config.toml
d_model = 128
n_head = 8
head_dim = 32
norm = "rmsnorm"
norm_place = "pre"
init_std_o = 0.0
optimizer = "muon_variant"
lr_mult_o = 1.32
beta1 = 0.9
lr_head = 0.0108
train_tokens = 441300000
dataset = "wikipedia_en"
Each number is 500 + 40 x the weight over its row's rms, rounded and kept within 0 to 999. Layers, rows and columns count from 0. Numbers have three digits each. The size before them is the row's rms in percent of the matrix's.

# down: layer 18 MLP down (transposed), 1024x128, rms 0.155, rows 169-268, columns 0-63
# up: layer 18 MLP up, 1024x128, rms 0.211, rows 170-269, columns 0-63
down169 093:508444517486426425492536489565536471564525473521440460517536464450480450575554471525470548542501581556494519512583501471487480513547531491478509516549465503548465496474456502501533580429436457
up170 102:442457519523523553544506486499489468533502534518449526491484522466472558490497511469502520500500553551514449428530528530550454548498504535545548535589453480508439506440499533458501523470535485
down170 103:458451548512560515522440445540514595489488539487583478479549478562544497470449493480493543524476524482540463524422499532428515484519488441481503560591539601503504561544462449547504509553504539
up171 095:512489530510460455466522430427455443488515484497574465471561553486553555562461517456510444474525474489522435521521561458507492460530414462439564499475517501437503551456492479554500572498512527
down171 093:488470486459512553533521538585559450508520481513483541513525487510500462464466461524549487490451485523496501453540526519458472504550514484526450498446531490542537490444434570438515429549494429
up172 096:479475459488481539391515469560481461483528505548473509492508512481516504491501473522426569549571537492478417474462562394497555530517514446384504420514500508561498503513531534441494501530493498
down172 091:503480537466496574519412467516533538550526540470497552505517376537517566425531495543533520457477497522588520496541540518469462504435500494484510534535507466537536501477463500462491513490523459
up173 098:507514529534509459493521463453484542471517461509585482525489548475477469446466575474516541547513407550504470519534531537485584459522435531523463512463521420454518493496440553432518508519480563
down173 090:576505516491558508509428522489477509483588495464478502524460507501487523495469518543526480491548565511550547508464562467487464542512503446527429510522563481502513444522515414472527495545565563
up174 093:521476506512434528480464457524523525560540503515490491549541534491499497598501445474516455524480548453473513547455514509455553481499431503531473511555483523532472441468477550488447474505461422
down174 097:577472507520440453494535447526528525487578496492485434456544453513520518515505463439456581437458465512451459466457503500561521491458506543531563443618590575495566530496515489486483477462512443
up175 097:482447536494412557555548510573487560495506525504512515397533489515494485504513488519524468531475485544500466449577499505427493411470507539497472484512551518469559476483569512533526530503544490
down175 101:507522420535590454430541518493554467511513533469489563552507605427473506486534485455559460463519568483484492476441468519518498560542498565488516487506431515490502544493464464473486488449473499
up176 098:460474483484527459537553501481487477559598449523512549522532445495533579532493518479486516518523540552463498510471511562581558534444441473554512520450456458508496504497512501448488479499417511
down176 095:534487427487590477452505552540533484492585538515457541492436443546491477487552547507486418505493497479515523532438594562542546587509499454562472498516572455522478455488462485496434484493466483
up177 096:537514477491539493510406475554556479468461402504515562476487526453472509470496531495527452466505517422492485551471553444557467536477472515531532508494499576540538538490466501454578470378471473
down177 097:559502492551474450505472440479504536452545483518446474580506459525457564491552535483460541502559509490477489509491466539545445521509514458455512586498491551426505497474524446506494506436484563
up178 110:451551466480400494474470477475550483527589539559453514442489519466449491480531430449526495566520439437505469429388545464487452529542495457473480505487539514536580539451510455561499577511431424
down178 109:469497480530464489561444545489556529584524515489514459469579510546515464524547462524530520551481479557494506510452469544502508535539472511509509530503512484468551465505409494605526504456453447
up179 098:452441461519476465442537498514520507488428519473496469461444439463515442526520402545539527495449488529499520500477487494495531496460491495499542469555488561444542515515502582524441479505433486
down179 098:474447508505434492438506493459491428485464502519425562486440605476511497483538449463541495494538556454491428494517494471462507476529484506497593494472444444527514499489518540548483477505536495
up180 089:522501522475446492465492516512460506464482445470463529450428537458468546439536389489478453468502482489510533554538512481455532478447511559501538479498539510481446553540465533499451476489494488
down180 095:522494571511548465531522437596499518509499537480482485499494547550534501539427441484508573477505501575457449490523461525464573474394517538453517509469520534487530428467503539498505502488504504
up181 108:485488544561494427509479482504490490489497519552467494591537451488486484457532458538490558511497534537546435514494406452508562460487508541473465443450577452516482441512493505488516526433529498
down181 103:423564579521507480509554471489467550537468514517490417503530442515538465448450387518504481517506458497493479522483473500432504516475446497505500468513482443477521451547530480464505465537557499
up182 097:544462517548429474448549459544538482487585474548495547488479442464435466503463472427514539464460465483567462495539564481496489545510539501498502565477551405537522546450513487477508498501512412
down182 107:490517465439494498573543475502502552527537424524471460532541463535544400533503456507502529501513545494475518537515547529527522416522456497536478550484517486432415409499504495455523438474498507
up183 095:437479506492514455452498587411466512520542450502468572516518453499456545598478514520488440473526478428539493548504477486523459486464445541511528506487516483571484443577469539475577469460549429
down183 097:554426483505515579566441539514477540528508509507476516465483447455573480452464520411492545501535557539448511459489512479522553495520516484460509472508570488552586478502520451408463422477519465
up184 106:465463486547493455466555493470536534525473493474509496464462567489557387469495489465568509490537484441546451509503529445382496416462492507469543473486554522506472501536487497513504457490465459
down184 100:444480448488522525470598518467498500468398580513578465489529429553519461544506481493516538489487527501525584468469534462444456453517447515503430513516506497484445520565555484571435437464427546
up185 095:544464484534571610468521499413527508507493482445496516510488493478506481456529491510466443459479457548461522546545519505590519522514457520473523513423454471441531494557498571466501468457453480
down185 100:503509499536495461521512577465498535460550541549513496496533542443488497494459465503508531458504507458520518486552461506519432516516549465487531467524454545451551512524544405542449499488578408
up186 107:504480521459500497498506472513472462432456500503549495552446594515492460497497628453480430534530457528500452484502520482501561523651489506482481523477457450548551581531540424463550497443487486
down186 103:454551523511396524564515506542489503590491499482511469496526483523555527530514439525434484500549456494452480557523433461483507374389483551535524503463480491514472486513533497497556489516502465
up187 075:473575563465454542545516523523505521523492532479516489526499547513524518505457508511518451572475589453512490523534436483465523419462461505508604545496543501537469422483505533520564480606472541
down187 081:512429510498570506464552445497476471438541471513483490476477517507471473526508492469477550497469498467528511515471511544509480542522520485501469506465493496462461540498448508479506583456524496
up188 091:542524489578436514481429483500470417504479465495580465515512571503485467500489471512440476487514533477550565489515481527488475523521477506481528464450428487469497493443518473448471487461574501
down188 093:562509487456511519512509505478495462528519484552505550484534475395489513516483414468545521492478518488552497555572473476498548519458492481578479553565582494536596477536488516525473449495440493
up189 099:547522573607506498459409479466534488579469527493525471542561531450438479468520496442490466536510440512521460494517518433497467437510456487453470462585518498434519481460517496444548524420473486
down189 096:548509504570535503464479510523512429554497449539468480531482467436486538485530480586520510509518518480492557467477624527519506569534489491499557549496487522523537479489420551516477459544505478
up190 092:513490502536505448527584512462565484512496469492561574534447526488561505454544426451384447515506476531542499506471462481461502437493510437511500505462513461513523555444478512480552549551500549
down190 089:454508501465496538550532442586411561465395467531497521477537471530426539557497558553486482395463480493473545451496606522527497500514498480518525477500468581447424551555421458517452528502519562
up191 102:459437589522485472487414463584456498493442529417495516496468548485444554466501514551553419489445597486480517497533617454498458477469470498497545415478544512531530527480512444545500492544474482
down191 104:451507473480522475438452435549548529472420562531474483506572486425484495425534507620484498463541509509499503527528508520531479525454514475524436464465548512489496458516504420504487547407495521
up192 097:477420531552454536497556427525526479490476459481584517533452536514504484562531466572487501507468611517579428456497466535452531498488524472504542502515515433433453494549474512460571485532547471
down192 095:439513529467489502458526460510458510528536437461540488550521479585512509507523541583526474426483489469509434453534463553518488518470518516462441500469479464510546508551486464428449447489549451
up193 103:476468582564489514424493484514530477472439427417469504452503487522467541460497440519471514434525396478565504551491539533507521574453562549435519561435536509454548478448436502456472544539484464
down193 101:509537446472531521497454465433446540530458538545599456485562417478554509509481542509486488484472508583534522452512464528537480556489482426532416535527454542499440493556491559428447449492558487
up194 099:516470551484484479490550497514491543540463515453475467490525542427524439417529475437503543441473498468550491498454552514512545500478457480495549522446550493572556505566426524530495522448505547
down194 102:538524498503448478537508473604494468488508456492512538497522534456534491506557507461446552444434435487483505473514451560493526472406512529556412473481513501464547481524480540457498476453522532
up195 104:542543543518483492441509478449439538476425556422508499504556507426478482495518546499545484587551442434524479471479499449525558497573589564547549500444513533514536513473516454473546584500491543
down195 104:477498512440526527512520459470461563506493588434488541523541515505512484478467533554530549508527488430470520528522481447559544497557533499553470519465437537532506522450415467480481524541481503
up196 088:554511478496441518454483448451418451513535513510500498543448546507450535485524554500420466527477491504509461599545509495572477484453536507490521562473464490472496379478513576489520535480450517
down196 090:526523492568604537541527423491448501423512529534453468544462533476466492481525534467454564551510491472527525459524479532483519439432493448457481513425536474526490602464466452483482486495529460
up197 100:498515433536452422412512537470425429492502538581418499515512503496475506513491512441459470525516544501567498513495448500521541548498437489473443551450524419503532468459491461428481486479495422
down197 101:513479482537528459477515440493504515435405499564487487486505419603523491525507402578487461424489494521555510513505533500513502463464497458517435521472474451485453515495479488545558580448494438
up198 096:535484498517475541461566506500499453577564533500508558458437523516448548485470484575468431486557504492505519509491512484454485482493539502454549553512425447462497384457474524487558438520495540
down198 099:541468380528469501510390569497444482428512499501464573450527559486556545429496519528475493496503530513568512494491559501492540500463545450569500530439483498515486452482499465495543555460551481
up199 100:547514575512519513503496552531522448480529505431464531548417491504478482533465505518500501570542409478507525538439464457482414529504534515436483516405443510516533497478526422490416582465569534
down199 103:514487527515516482512507440449443485404408509468529502457529436507454490543477435453554481492545457419520445491470557485527528482440425491559513495482479526526469464509417479515472358503475484
up200 104:472527470533469509512552495578508459499458487536547488534512553455481454504545490484545442425532444449529515554503520439495452452522536475496514509490545568441495480486478562468558541570595466
down200 107:486503504468477455511470525497482579580510442490489511446531639456516484475528499473495557459494423487543437451504461493565462487511464493512536473449572469469524485543465564575532556451491461
up201 104:525491577568462570476438530488515507455491480552559513493516536464497483521498584486532507515498532460526488448543502495509515478452512503511553484430442514506549529473585401585526461459529471
down201 101:497523532491512534488479513467497559451586449487513480444489433537559511458483534490506512512525603548533526498553536426517511508510431464535500486506471552518433514474476569539426572478463567
up202 109:451392601468505548532499471476552509477503490527506447499512459514493539509490492506571519488480459499545501579529533466476523507481484455542462505525507520546463559553437549564494560505531505
down202 125:463403432539539429492479508479432485481470491543482543494516561445409491559534511485455466486592551437435503546425417576530513498501503447575495474482423502511534513520522497570515487506467528
up203 098:508501520504541515497491458453543438443538516562490505523518514495464443484474554469455435544535460515486433531538498462544540443557489485464497506470485485482509520416500564454533468535465510
down203 091:518538534526500475476489483476524536532476527477536516526490444481480531502491575458563526527564503465425569458499475529526485616547530469465530599509479467558502582492525481495535456539447424
up204 091:615494524508458564483564483509545516446477442472464529468555454506460585498521546474501500467468535524473504502460473505481449545457455525454513493469532518492490511600521499485532454561444604
down204 088:440499460484570462454433492509437513531521596513496544528462575487472500565491519501503499530520485496562517495506525549508614509539499474560492465502452496514548420494508558483466605463508491
up205 094:520443544512491478517518509427499559499505452501498556525546545510571493486513490462474491501505571486480471516508487515499526487458455536454601542556411491481551491482516539517518572512542530
down205 096:555448465538486500499497533497449416498513524433519479519525462491499510480528465528479484560459531576514492584429490468504508465473492456415506515477490474436476495482504451457464418494559571
up206 100:577547564522532444472399518486506466482492536499450543529481463512550399503496550488478514555464456496528455476495482407535536408546536488515486489471519516529428439507536553574489461544475475
down206 097:509534521506533560527441571478491491501506477496482468517505393468592567471494529582501502489558442548488515479518474491534532502529568506495446567548518492528487480474505521462500445562528493
up207 103:521532434481476474516466489542502518466582462445480482485461502504529507412524484463540501525465523556528484501473489520529571471510484532450488532446447408472472540520500426524495516550535450
down207 102:509482510436435482450529471520520509520569521518513503535469552440540539513489526424496562498434469519508493448556515438495529558543469501505507538498476430465527565530513574508518540477462408
up208 096:444467503414465537437498507567529441465521514501473512435449465488487462577580462506507511515504511451498522489488457415530540418489504511475576479517544542453510473469501470521544481502524572
down208 098:489489484451568480582497548489526484585511489568443466512441552484432557495472506491465554469522500460484480452456504466532472466521524512479616474504564504512499483538556466493498435528375499
up209 092:461439527457522477474488507617478483492517430451440455510462442491500545482510496480446527517528500475548536533478468508477522504487568559500612496556453534493513516499484547443476471453476559
down209 097:400476536531503467531485465483479462545493557465554490524469505545489479520500442440531464479429475484526508566497468437557450521500543393489475438497488466488471496478530587566539488595457462
up210 094:512513452553520501622423538514530477463518438473507516519521515536462539595536462433491517444500535535530498471478487423459489484487496546498541449518520554545432518535499470506467549417482512
down210 092:457477475442518450486469553523449536389507514543530517546459479540547435485536481485492554514488525545479539517560509532491479484447510528539476525456581512492497506485517475520502476525533492
up211 107:487468542470432504537509431518566484616488505468499489565496537529503512485504444502443471488499460477545503537473492495532394480486573486448463520495483398510470481451457484543482493471526505
down211 107:489537551451525514506529508461510507457500531477542526563491524530487475516529524549535461519504524532462467457511532521495476594545456463473521541480457486554482471431530570490473550560421520
up212 107:577502515550517558527483449508511512530543456497516480496439607463447493579385482494486550485474537464488481514511468521479474454537506527532501494515500416448508545485470513501562505474490491
down212 101:504437540470488532465436402510438476547547528486543477480464540490453473455537498510473488526399459497448539443459467570465465546469564470521453568575506504559449474519450521471490528550501508
up213 099:522495537500481556524489442533442461486541538529444518501484484453471525494501502473545500519538546503474480522476542455536499439469446465522535570507482483390450435503497505548562453448491510
down213 099:538496458495442560483465500466534575562501547490489496459518583461496530492475504518480452515482470480476515477506492474510541544578481481440445574522471452482520497502480428493561578538527525
up214 096:413419471434455489555500510549479495457432448542533547522470555519495596454589594492485529545486496447503570549512479442532512448526510540548550553528537554514484495524506497559523578543518472
down214 098:555523513439480499547505513542455468494522494515542443486522531535529486546479468493465463510455496475488566506541572464553455552440540436479537473556527476475434539562567471444495492471449475
up215 099:521484558487580509465465552485545451479447502469440525479484529498526555512582494500512460616532509522567494554442490458511501463517433535496484537413540449497464519493519479536471501491470501
down215 098:462484481453534531503463504469542496462411478453519461560501554573533548495585498474505574540488532503491476534512475540435484497528489462532463486481526443532558499570567498508539497576487573
up216 096:535477516529457453571468491508533479494546476511431467493505470545523492448550475437498532520491491495441479508501455465467513480506417506492526527406501483496471461466529528507519489484559549
down216 093:499499487458528531451497492491531514504516472505456522474465527455426508496486514478485505462470531435586505458434479519532433565556469515514475472540533462509516531477437509504475534476475477
up217 097:506508492578491524493480490526424496561471558518533504493535477500463521459556561510443582476524524541440560500481468529443472534519475516488588419418497419540528453494521472465546591504517547
down217 104:443525549536484517530443565529531463447507503515494495501528497547556536499478516505526406527549542497530491601497530526522467602466466550403500441511438502563539445479452511568493515509478538
up218 103:487497574471495488513456475487441434558456437443507539507597529499529483509505457505445473506506485540489476446449539537528482519574577460437495538516507473513506507547467509558468469493554472
down218 097:495546467496556490469435464535457480507478495461508492422546569537582492492541547469536484477509491481485474430465515513544504439467575541455449587439500432512476536518503473526435523397524504
up219 099:589470506541500525470483530458524543532481474509479537473478441460571487471490501491498473520562510572490466484487549477519481526554487565432489510487497473520539522619523479415548509457474469
down219 099:433518426464541469503433497525541565466473490452472492538535558448480504500471524542466486501526496447550511522507505477555476545467461595557477513524551511502514454446565511496537534460586586
up220 097:486511491475520565600515544510466500430507499512561494513532510511544475536528472504434600537499512472507516564459464512485500511529410453571557492486515472516556489500462519485518531465438509
down220 090:492444513589529487536516447493507460545512489447438483536417443511518558515503609416515534572533456517432528550480570524517530492543519592489527471466507500472449494545499538467474517605505534
up221 099:641489542488566485503470458498472538513485531485473533508561540505508521571463491512424493529545526463511490605496549527521552509492506524504472504419525572528525502529537512445527535478441472
down221 098:453413386480491490534540481476489529460462487556530467529518432579466505475489521542430504556466463580540470508488528481478449459502519512475508525477536467408534389478538460588482449523554495
up222 103:551591439519499372520541516488505470523473540505478543461527534458486560504459531532518493408521518471590484603487553489504571517476528523489532437564477487495474517490474543486454474466495481
down222 103:533503504635483533556543530507432510457487569473543540465487517455533544513514450550532509518554523493539523486451527478469425506434546530518545451530435519451463467491460446449529569484496543
up223 110:460519477533440506519493451474541527538557491508567540534410523499535542454479504517522469558479548519572429532543476506484534460513496455559531439471477483586521559511429537491519573470520481
down223 106:438514487444485515569509461510528581453443465530532467453406491530552526489420402477538515510489440570482492473500475491535467580497454437508414510531513475488550498536467565481459460586516501
up224 098:528478487500507494523615493531567538517523550516470503501522492479525490464501497547543468493486535454486461542482458427483472508529540437516474421465477514516557557612471521470477440444578476
down224 100:567544558548544524485507470454433543487440422501530467483532481485483497471434497510456508462448540544467469475545531555507468481539445528504440498482562496416525481518470499511576457532486565
up225 099:523415479567471441518497584504516482548523470517537542506495586426430547546519502436553509535449544512478521508491489487525480491532476462539534472459528522512557490536460510548442463551548465
down225 101:450578407516491469482461487519462501552532499490532531477536488498495552532547475511516533468520541472511498528516479505548474418438476502601467507504561537468548458525575437511443508428520573
up226 102:479527457537532445403441454462513475452488451479606486515477573479530500513469476445495516448512525488538460501518425435529441505462497526514524488507515610504497548500490517461541515526496466
down226 094:545509400470534507469518452503531543536460468491526488552499489507566529450402511460506490439511483486520457498464490608513483528472519536479445479561520442537482426479498479537491434574495540
up227 099:543580533529481481499453513450483521478460479468436501427510519478445549390510453493505482446457525541505488519520451471525534462470493492472513491507457461493518406528483478506469509501489507
down227 100:512503418555550520545432555525556494441510539529590411539537518493526420505485482520527524465496451451506596549512473577493530479487451517501539457457423498533473479457510479496445512484457556
up228 100:478478456540495518485504472531552546533481474501546523537504555457513522530475477433504529456551484402486549518482577539572488527521459473471507405466524545567466525434507541438528537498524595
down228 102:592480507468562553500537444541444546464550513461469461471557524500514549471502519476474499459456507452537448476547532494554484455426534447480449491522573497513578488441410508478508564458474504
up229 085:531464531527532541463533495474531546525507505488539505524555522466514504583482522482466500539405470503579511567501453585473594551561494492508520513531478571475506529519483518456438504575446482
down229 082:507521483430506524535532448505485499497440475465532487499483440552557519482427556509520486492495456566506487488472457480542476550424465514518539490480555511499474414569480511469457472485559494
up230 085:426498451448505542429527486472461552456577533509522538449501487446505499518531526495508411562462500518491486520546514514467600514474438511490495502541504493509470483576470497535540488517450515
down230 094:474476462489547486480447529557553458538493554471510473494505534524505486439506508455503569489477498463493516522409572482526428539480584485555472471514556519522589541480524485419493484424475506
up231 104:466470547565444603553472441489536519497585423525531536467492516489468501486523504518532450568393556454495483517492510568572535501537420413490476519446509495515506504490485513460477538489527492
down231 100:534547425511515493460564483481522527459473483486521492488460513591488450562498514505470465475465511409546497475446515570492528521437480520510569505468460592475559530481525503546413456432508503
up232 102:438540533480508424549462557568553482540500531483532483508451531502524544521511401496504484455420574529506468457490536497478526527553595538451458489476482459491438501485479505506530488518452459
down232 101:492541449475473557468488508501451528488549498404457495554469505533469461524408524489517453486491554545529474486588443499450459429484472556573418459430539479510490540512425499497486566438547468
up233 106:496542534513456546525475492548506511477517481492545514439477503481519546459499466484517501518534500476497466509486478546462495463526535551484480538441469489493466515490453470441499447455486552
down233 102:489497488546486497479597596528508539518478525516494578543457540493517538474533463485511526461554481536474516499499525493493525526512504564535492551494461434475497435465476518472514462476498486
up234 098:474513526474505455501525480560499458514450509493532490496515526449514557511473423486572490512473492480559566429446502463515518546468496482491573445490441564434518561503483418459503510510486457
down234 088:482461466502523450453551501452499538477475494475463488565383457509397454471490450557459537471519527479469475495495487533496478531450504373557490506480503535462479516459507564570498486526519496
up235 109:561544568491503490505500562440551507465474487519481575531499562498472487488551504470422485438511538482513502525475514463489497463440464560459497491504528444468465425487468604527540510461541517
down235 105:523463473504452493541440498558572529545377550541539491466479566536499510547462446417552486535532437506515470499433495493477486567464522566523469469542512428448548506517469434496524488460524472
up236 095:505570461548483528542537455519469538512504438538552492454451497476571431495558453497452485473462453478538514459519459488517500505468447502486511560533533500536442454544423483568492553514513459
down236 093:474488531445455449508497496538516414528535572480440497472515502488438533452482530523531521526507519530512479561518594468533502555575471486481512511479467476436532467511472520407479477463495564
up237 104:473509491529461550517515458573483510464513453545513448548486568472442495433517492540489547505599542537539504518533478454484473504579551487504499517493547438501515442502547455501501508480524533
down237 095:545532559501480477480406500525568488472535512536471513487483580504534578486552466463546456496420485483505518553474526442500548545508540476537483509483550525510603512509539507505478512485497405
up238 098:465531520466565424504513489545494516511562505484526525467486437457369540583494472488586497490516494480527573593525500523414500595466564399498479439475459500538489504479493556469527561536491500
down238 096:526508455515481544487494487496541486523453551514509517529469510476538491474504523512493497506447511461446547448585480514488495510535536388531502507515461525464550552488457428494480487490563527
up239 105:519535564560491528510505484506444528495499476565490451511522521502502505441472430542480460499495536490450488514535506401578465496507467528461490480454524581471438490453555464538510474432521459
down239 102:455487496409464440490549495485470549548441459463509518455481502523484491487486372487468558484515434549523453503514472491436522492498537512465446501514555435479462512493486502433479434513514549
up240 096:488452463456460487437504546470515465503499435514472485534471426451494543488478496443446501556526500509487422475435526456554529478503530537499493559549486504435554433504486528542508503512508441
down240 104:490503543451590496472501545459489509509539549533528430580510458501492583564500529557542450511468517482563528606558537495513541516464524490543494490427535552504437552488487461436458579535523569
up241 086:556431514436529468456481442516531512475517530480456524584544526527501539457429463522507462492491492490489516511456503502494505552473522507492550538490482508487543487508531493450463558404494510
down241 091:441583535476397509544486533546505510521477455576465454478458451488455515511524532456514510478581490526473517572546458504551507432500437538494536464534500494457565520545484497550552473486516487
up242 092:483529514546449572474484514549479471437512433442412493507484481525510532530473471454572542571524445519472431519508526516476524478458403514536524512525481459505451543602443565519561552529552572
down242 096:462460405522481536482500590520548459544440504495462508492508518473461515467517483508460518545447446509527571489479534441460462534506490412451521570513528522480541477502500444527496463456467484
up243 100:532471481478482566460499530493509592519517505521490459459523409490468485502477478476463492501463480542481492498430488508500555567457439591497453520410501463444467541419495484492574485562459521
down243 097:521469528578460455484492545472503498548415475521498513504495484472459529518483575413536488531475530485626548564505536470488481394558520468483543435525508591484497481463453497514515493500531508
up244 096:505396491460508496480541481545499499492556441488465590446508483495544487488460518476554435570489507533527522488485515472502436513545533456484555487543465481529457496505491503554447574478453411
down244 103:504554543517519576526507523515539519555535507489440458534416449496515470532462494537512601489420405515498512522396534493485509447475526540451512544489544441500475551472484491457452365545497476
up245 095:503503506565527439470516485561551426496448524518465576492526534478493492558507479513488550450531454455493501505569490505477449494469525447464546553456578537569489492466484468480460531509559590
down245 094:464567487611466514545519481481446578533495480489438403539420547462495517537427516501485471540479504503467532516468504467485547478472467474541536521431488550507441471539483559513538512475474533
up246 097:523475492466548506540469512493474431557470483469555485523440480506577448408528549484536486547488564522422571523545473483490497584513495567504551504450453511451496518433472487554463486417457419
down246 101:440512507491509494450530492553473548461527481522480510494502458517489518451438419538555523463388526516449444509511446491467424530447528491562502541500492458540512549450486525479535493371442463
up247 096:580440502490531523366511535528546477520509491457505506511497498499531500501472516456496431446519475459527507551440541545465490505552561567513537454456491489514578492606560515483518531498536393
down247 096:517520527477549507536505577497528512504441454569532578556423539515484437489517546468465519526480502539435466439467471411506520484530513514446500527555463540492484536477500503495513525510503526
up248 104:545579510581444474504463577464564518498428500466496514530533540477419498488452478465488469468422610469556517515537552508508521473584473516497467543492485544510473457478535523557552545473476505
down248 100:498460501497467467610515534424519515521460572501533490504536401487488564535493453550492542550457537456562530518540493492462475482519550466524484484518492527510497543567464469501451525474475515
up249 100:443498551477457481552568448556492444465563523550523550486489457535494503503503437465448512515543547547524424503470538476499513585516455502484483527521471559509449447463486471445447530476523469
down249 096:506422473545557512434471480479502508522554508505493442455476534460532469528540515438533488526556457500593495461556465470441447405511510548545583505476523480555531547537494486517493461489604497
up250 096:593502564461465534540511473452488538501482503477453534475450589479519562462462508453523477463467435484454449511533536558546540446524509512534551508475409522463497479497448505498539467469453452
down250 098:474490460564562535536530508482448448494463500400428451480490483517544543466468475501493507513445524560459577529474416509527392595481491433456478511512491495512446522435545552452473478491536460
up251 093:542502528442520502538561552562591499518564535531477543537498512506439521510522515449450498491414439441435525515499519411427574573570539542454495487485455474527491489470535527489479520522473486
down251 093:506456474508455501585455512471510474450481480522482505476565478481578491505529456531542439556555520512530395536538530520519561552433499500483493443426515514516548485454465558571509512454502517
up252 095:439503530578546534480534490451483557440488458480455558534538511433569494468543505472481487531459484493504542473542511481514523556479394490511525577468525500566512501529462518402493508482383558
down252 096:480524542469498552474527480458508481534527552550472504522468518467540573547544487459486506544502417494482514404478521459464523568539545523551458570485554509479472533493440562427500495484548506
up253 098:457456455484432512516448534502488525528560485510494557488457425442470546570478462555473478517473493452500458446575514541460428505474507501556466492531469495497533469466522456521466544516541529
down253 103:427458414486591482492523466531526501447477537521501498442502507516492476494559440441533489487514448481483456496443483452568567441430508463491520495499531514549553493506487540502506430483443475
up254 113:518514528487424569442528535516557469540471575493391533473441522403470473489486483483518609484497550525524519523562511524505471551437435546491529439472466554466541470482498450427508530541521483
down254 107:509640504465474532523453462522491522479451510531474512469519461453461495529440541511533508475434427501548511503474489525525478522448425497490459471583519484459497504510506513499547471421561449
up255 100:478487418574486445527437507608482429560542533451509509467494543440498446510488482546506582526527500506529459507494534569506489472469531553591433500507497479491525514496506547543474475449513482
down255 102:488480507441482511510495495516474395473482533431526537509528559520535563457515487535509465498561458430534524475437548511465463474491460500489512516511503540450525491551456436475428486487392470
up256 108:549520481527496555504513572491482475477479525506557487535443469440499497530565455471526539445496565550470474565480544489523449514538481561543528512460467488548527478529547493456450559555508487
down256 111:517514498489455500515445552542544439546541521503536442503471518472522472552526492492516503513481509488546506545523516451494494429562502417546462448418469452572606453508521501483528471469475519
up257 099:466480500524435481549498528469474525490490495528494463463494556487498487490528439583495502494420502469479514517578450484487468435485445548602577469593420531540526481466446443431502519469467481
down257 101:478577492445525513535488542521430507525575468474476428554604451496594517448462486515474533481596474580486507574568519481515552495478540470496558512487474524458520537548467525531510467447449491
up258 090:503494517595514495499533473528526487521492511476487517486437460446467534533558468454524480529481511486514546517524479449480502569513562465460513587503507490439483582524501492392564488412543440
down258 091:452440528498531460563530466473526566468476472532458532465496509472500474519548497479555495504477491535465547545485493540499503504500510486402539505500543508424486498512446511477530477486548540
up259 090:465515580531469504549436426524398467450553468487500443512518551473436543501542510560504495524460416505532449488446489413486462549513542570519498524500537507514514581453516517533509490523534484
down259 095:513431471513528517505476551573525511596488564398509519495432448492492443463442507489563471504550441494562513507503422534464435506451465484517504479456483604496561476553501481490527569447537514
up260 098:462443505428485467519563460493495460409501501432545508487537497431432557430541478495500496539467483539444460533554533529433545523448553449502512500532517528544524449471448504540518530547567511
down260 098:538492475380553416575500461513466435508493527432534475550574398477479529447542509477483478519513428497461507487452456549501427476502588464527477453551562497525460485477461500555502511507504520
up261 096:450476524523513510467535484470559521422542467466448419468507471479564491532478488454490541464493509494498465483482494462459515555564539570475453460433547476537444520542448489538448468523526409
down261 095:524558506499499489608513445476541506430519481556473519514533415421478492526530549566535531467459528505526499553460467468426465490524489531530497500526498510490469547494475520478507527606460564
up262 101:539546574534459493432541459529565538475494514486486476486449552463481536546501397530453457502524491520537439469496508441559540431514523553490482475445476432497475506468455491559517535553444450
down262 095:524490507516440486468553581513539549560481516473567506553499431487467502499487404470418489498575532617476474467521513475567487520512535529463519437486483512415439483404514453518510525557422537
up263 098:443437457493369461548498494512511508580485528517505485499501541529485524536494517553523526488464546438535572523455574490506544452461479513512501525521459497531518467503464483470516509561526492
down263 096:491489534521512530434446522441518568544512466500458484459495576491495493425482526464487502422460499530524489511469547501501530414518417491493566520633528486408513535503469514479426499537481548
up264 107:582556489497506483495491414458475435567475403541421517495477489510497521473484489424473546492528538475485509467506525478521503532527484534559497508487471454504515421518434599462493562532524490
down264 103:492544485485535450535402457487465468577461540527562470459465409521560433563571493504514490513437387575456518506493425521529505500476495450534509551539513482492575543489531497555439508469483516
up265 107:475445459551533526599539600532521567494483446536443544509499501522448504540502567533560573535482510487497383547491443488448529453532484492494547473523482461487476534494531550512563546503486490
down265 101:536517523478512547524502531449525570467529551468488477455525408548486539469471476562522490496532524564485500531480499470557469514529543490545531528534478463526472604497459499446488439467527562
up266 098:457419507523491520486506498461493534412559540517480568516444507458497468510548494471457432515514486496463473491572491502552550421469512474541516480489472521556549476544447491502469536499497461
down266 096:451597513487559482506474487511527470478496528571517566517514447484503494517515524448485500591484464507495544460503465478537507470473531475501520576482549512506551546570539419551492471431597483
up267 104:342534526495475469509481470607530451518484425409502457491508461508484466491480492507493457536477521532497493489467535532501460542536546523472488504482521534481483509500476539461545565475480473
down267 093:504553445507553504525514537523494533537518530443445493574532535584508488482532480497502529526558496485553511494583533473484500524527474465502473527487456540474585565480431552534454471466582472
up268 098:485524536459523531517517553408533553497443544526503548542494542447594500494500475497452485524475485514515497485443575556510484506508491523472508500518577467424499625510511498536551477441487462
down268 094:478529535451544571540500462465530521604612479500476505520516509527491548506509490464443528448500511428557543450574464508480509512462557558469504486527505528472509461495462527486458525531466481
up269 092:462486508567468428519469511553531455518497403462503505509515455486497474613536492452464496561528525543494459548573525512473492450508442530491541487492467491452429448493448496551442521578569521